{
  "d_model": 96,
  "n_kv_head": 4,
  "norm_place": "pre",
  "tie_embeddings": true,
  "seq_len": 256,
  "z_loss": 0.0001,
  "train_tokens": 98350000,
  "dataset": "wikipedia_en"
}
Each number is 128 + 24 x the weight over its row's rms, rounded and kept within 0 to 255. Layers, rows and columns count from 0. Numbers have three digits each. The size before them is the row's rms in percent of the matrix's.

# layer 5 MLP down (transposed), 256x96, rms 0.134, rows 87-101, columns 0-95
094:104111109100081117084094165111101163102122153150122111126126175104144107141141116126152080161106089077139161101140102086119145138152155130114108155145145155125110082136129144129155118118136133119135124142098121140109141123105132067145132095163151133092118155146114155103145177142147142130
084:114096120142133136137148125124112099127131104077103100126102163124120156156132137166151119153115126147125139110109133086140129155183137138157116131137083127125115145170105126107148166139081129151131124126134132100116066140172178163127128121115171129150098100096178134072146140151135122107
103:145110127132135092116144119153146129133091119127121174149115117170121109107147103139117154123147134119121116118108116143131139068163093157141110153161113154137135183082116171081129124171134088101165136086143119157122114138112156107114130131121125131085099107120143130054091123118152123109
102:161121113140164132096121081107115097169133121124113105084106118081163121181129150122086155131159135123109144127112139137115122095158157115124125135103089122165160132135130113149101114133100119099099122148172114086125120142176150108159117134105118149090109131181143116092120116158120126088
111:127167130159115168136071111114118100098119118081151118145147139137123124176160135089160102108149111134108122150142203108101110147149166073155118122101134093136144148159130125115163130122136115112148154111161159099123133146127112149083090128149162124128152119134144111114129117115145144162
100:151099122114094111110119133117118120146142137164086140086167150113125107125126107110167108142124169133107137113107139144133120134121106117122101139127137087113163119132095102083141125136147148099153128174120119147121088157133109144126083148112061101134099118178075128117155179158109114159
087:144072106122150103113165118180119091098130118118125120126148113105136151107108127156159108116143123130116095144124163153137121100157167100119128106097115158117122095099147117120105116115106119084148073160127152170188117145185129113077120101130159143120152105143150124108126141137116146143
112:107130173148092131108155146123127106115144096123130138186142145111122123089162156087117117142144134118116133120142124144136158104115117140155133125122090150182162164133162144130165156103103108141116067129134149144132137140126166095159095156117165147153140124139155129104064143104157136163
095:140115134118118127123057107117122154125153111155148113187112121091115108154201137108137122086117088131130127088120150142114116121120093102134144186114169173091164131124152132145144120138119086092140138078131133103117131112088149141114158105141154150109113131141137116119116138144125110118
101:128145132110110136124144118133107130091136116100169171162154111102137138123102114156150099124094103126115135150119126097143127108150125159166141080168114138157127085103092107157124138129183127104128129081103114123105151170179168106137158139171122096153175118138125131101115116118094132108
106:099176117094131154098088117116094125136118126116147087129095145145119136169134143150114171124144156127137139103144181098122122132104108098123113136099172159141139137133156175099080117098102079090143132123163133138119133060117125105102119159159154167111134134126120105115121124131139108115
102:130170112132133147136144124133149137160081115122179164120121148156136107113098121136121156130107096132124107112131104094176146134080091140137129135149164139131055162080118089144141120075093116128147140145087150123160101183116137113134157121132141114124118122133130143101106139150099141151
111:175157104143115100096139122132181117133147129164122166145129097133109126176137163143156138163130081145110116148174130133123164098080112096100102144158140124124114111114153127135107119148107103149147147171106153103117098093110120109156119170117127133114132138105114101088126149070142135133
107:117134113144107129132146131163089166128095108126123092058117168109161142128134160112140138158104117150119116151140151110131110133157126089115057077114123126099133167120125147119155139154099109076148130142108115134092155146122172123100138101127123143147119124108111129062121122143150140124
089:136074127109132107138081115137116121138125089150111128121150155139097116146120129111144125120119105076084102099105163106102107128100136106147127148128144123093079145130117165112142097070110065120143158188143130150166128107158107154117108104136126117125138133126102165097131118119117093108
# layer 5 MLP up, 256x96, rms 0.12, rows 88-101, columns 0-95
093:143118120166089165112133100076121131145143183145091108147124100164106139103060099149130100120115117141138133135093152124177120097125148128098144130107111105136147164104163124125152097157122088121148156093130090124138177156121122101105126140128121146131134084133128122156143151138105116095
099:142162161122139149175118111135158106133144138095095114103117164142080175143085118121141106155109127156132153134108132087120118106126105135161151105134132078113153133128136108125147138165144147111101129144149155162096092113104120124198153127110126068133114103119104117144156140100092143130
105:130106140146118126169131148147160132158156162088144139146108125112103157128149092119105088096125136131150104130167126125122131107142161107137143144207096092146147143125103129083148117124133088148134139145107138139121152166154159124120109139096100065103151158113124116178143135087126112123
114:148172147116136122164114146141128092110161173119119135153095163122121125118125134143148137109131142077098126134171127109143161098146110143137135099117118171148151151090174137132097124168122090164175122101110074103170155138131152122158160136104140122106115144136119162123094134085129131149
100:136117170127148118169160119135140136097132167094135140107100092099134111153125130091111115097152149164134096114099110158135166125163173161133121138150136111161190184146141079143155099127125124174167086130115111143145133163114132108149139135102118136112121113119102145132106138104092122129
092:113145148063140125157130130129150107104131170168112135111118143128160117114081107165128128120123146166136141122142104104110169149100115122167187141148100133142152180110131121175121118140122094140162122117092104117150107136114113122099149130146139168093128099134121098130099156122155161079
106:143149136140112125134145151107121082138099108100116125128151140107146090149158126099157097167134136130100124102166115119117149098128119143140152087172097086118143171114172155110099146122114144111111122110132114166155137144137121116164170101068118107121116166122130100117126198106140104139
097:121148148134124126136167146151132080117158101070139098140105165109101103144097108151122129145128204145162139144128112114154120118147078103125171154164143109120132124122143099095158109138112090149139145161124118155100076119116120097087109136155135108132110104128131157117140114086149119132
100:120133137108135100151162130142103078145139163133141129112136080181065140161079120132112138104128146156086142115107097144138111111132115121128149125121061125156094152172139121143094110121094133093146134106121144118145124140116132100126122121111139132136162075134160110096148169093125108119
105:144112157114154135161139151058142110134148144133122123115091117168113155136121125110152108139133171138143095168148136173183133132162144140119133142177119117161168130089128101143126081139093079127079139113115137166090174128148161146117112145128125104146122129146099123142135130117127112139
102:111136153090111131125164096151147100168165121148110148116091104132131136122118126137125127143107097117130151131092126125162141136161114155137137124150128136101125130117135104136144131127149121085098128180108134151146119163132149091233118165112146121117153102138086123103133147084093126169
104:130128139133089103148159137134146132126162143162070125149134164165085166119123113147136147144097109161089097159106145128125144078140102120140147146152120121135117131096147092127143104181096105106129136169140164151098125134141118133143154126096159097120160082150121116113099124100086118097
107:126159126132112148162122150143102088115105182159168092150142142142147162097143116114163104140126147113147162128091128143104136109174073100137074132147119105153095143119118087137154133137135108154152160109142146142151163139142109132119155192124146146135157125156142129134111152087145127126
097:189124151156128107132151132124081113161129192143147155161118130092116149123081111155153094134096109115128119123122107134131123121128093117135126074136107108119118109140104102115156152115148147145120139121138096122112165110138122101128115169163075168116138074086146126103144142157115147106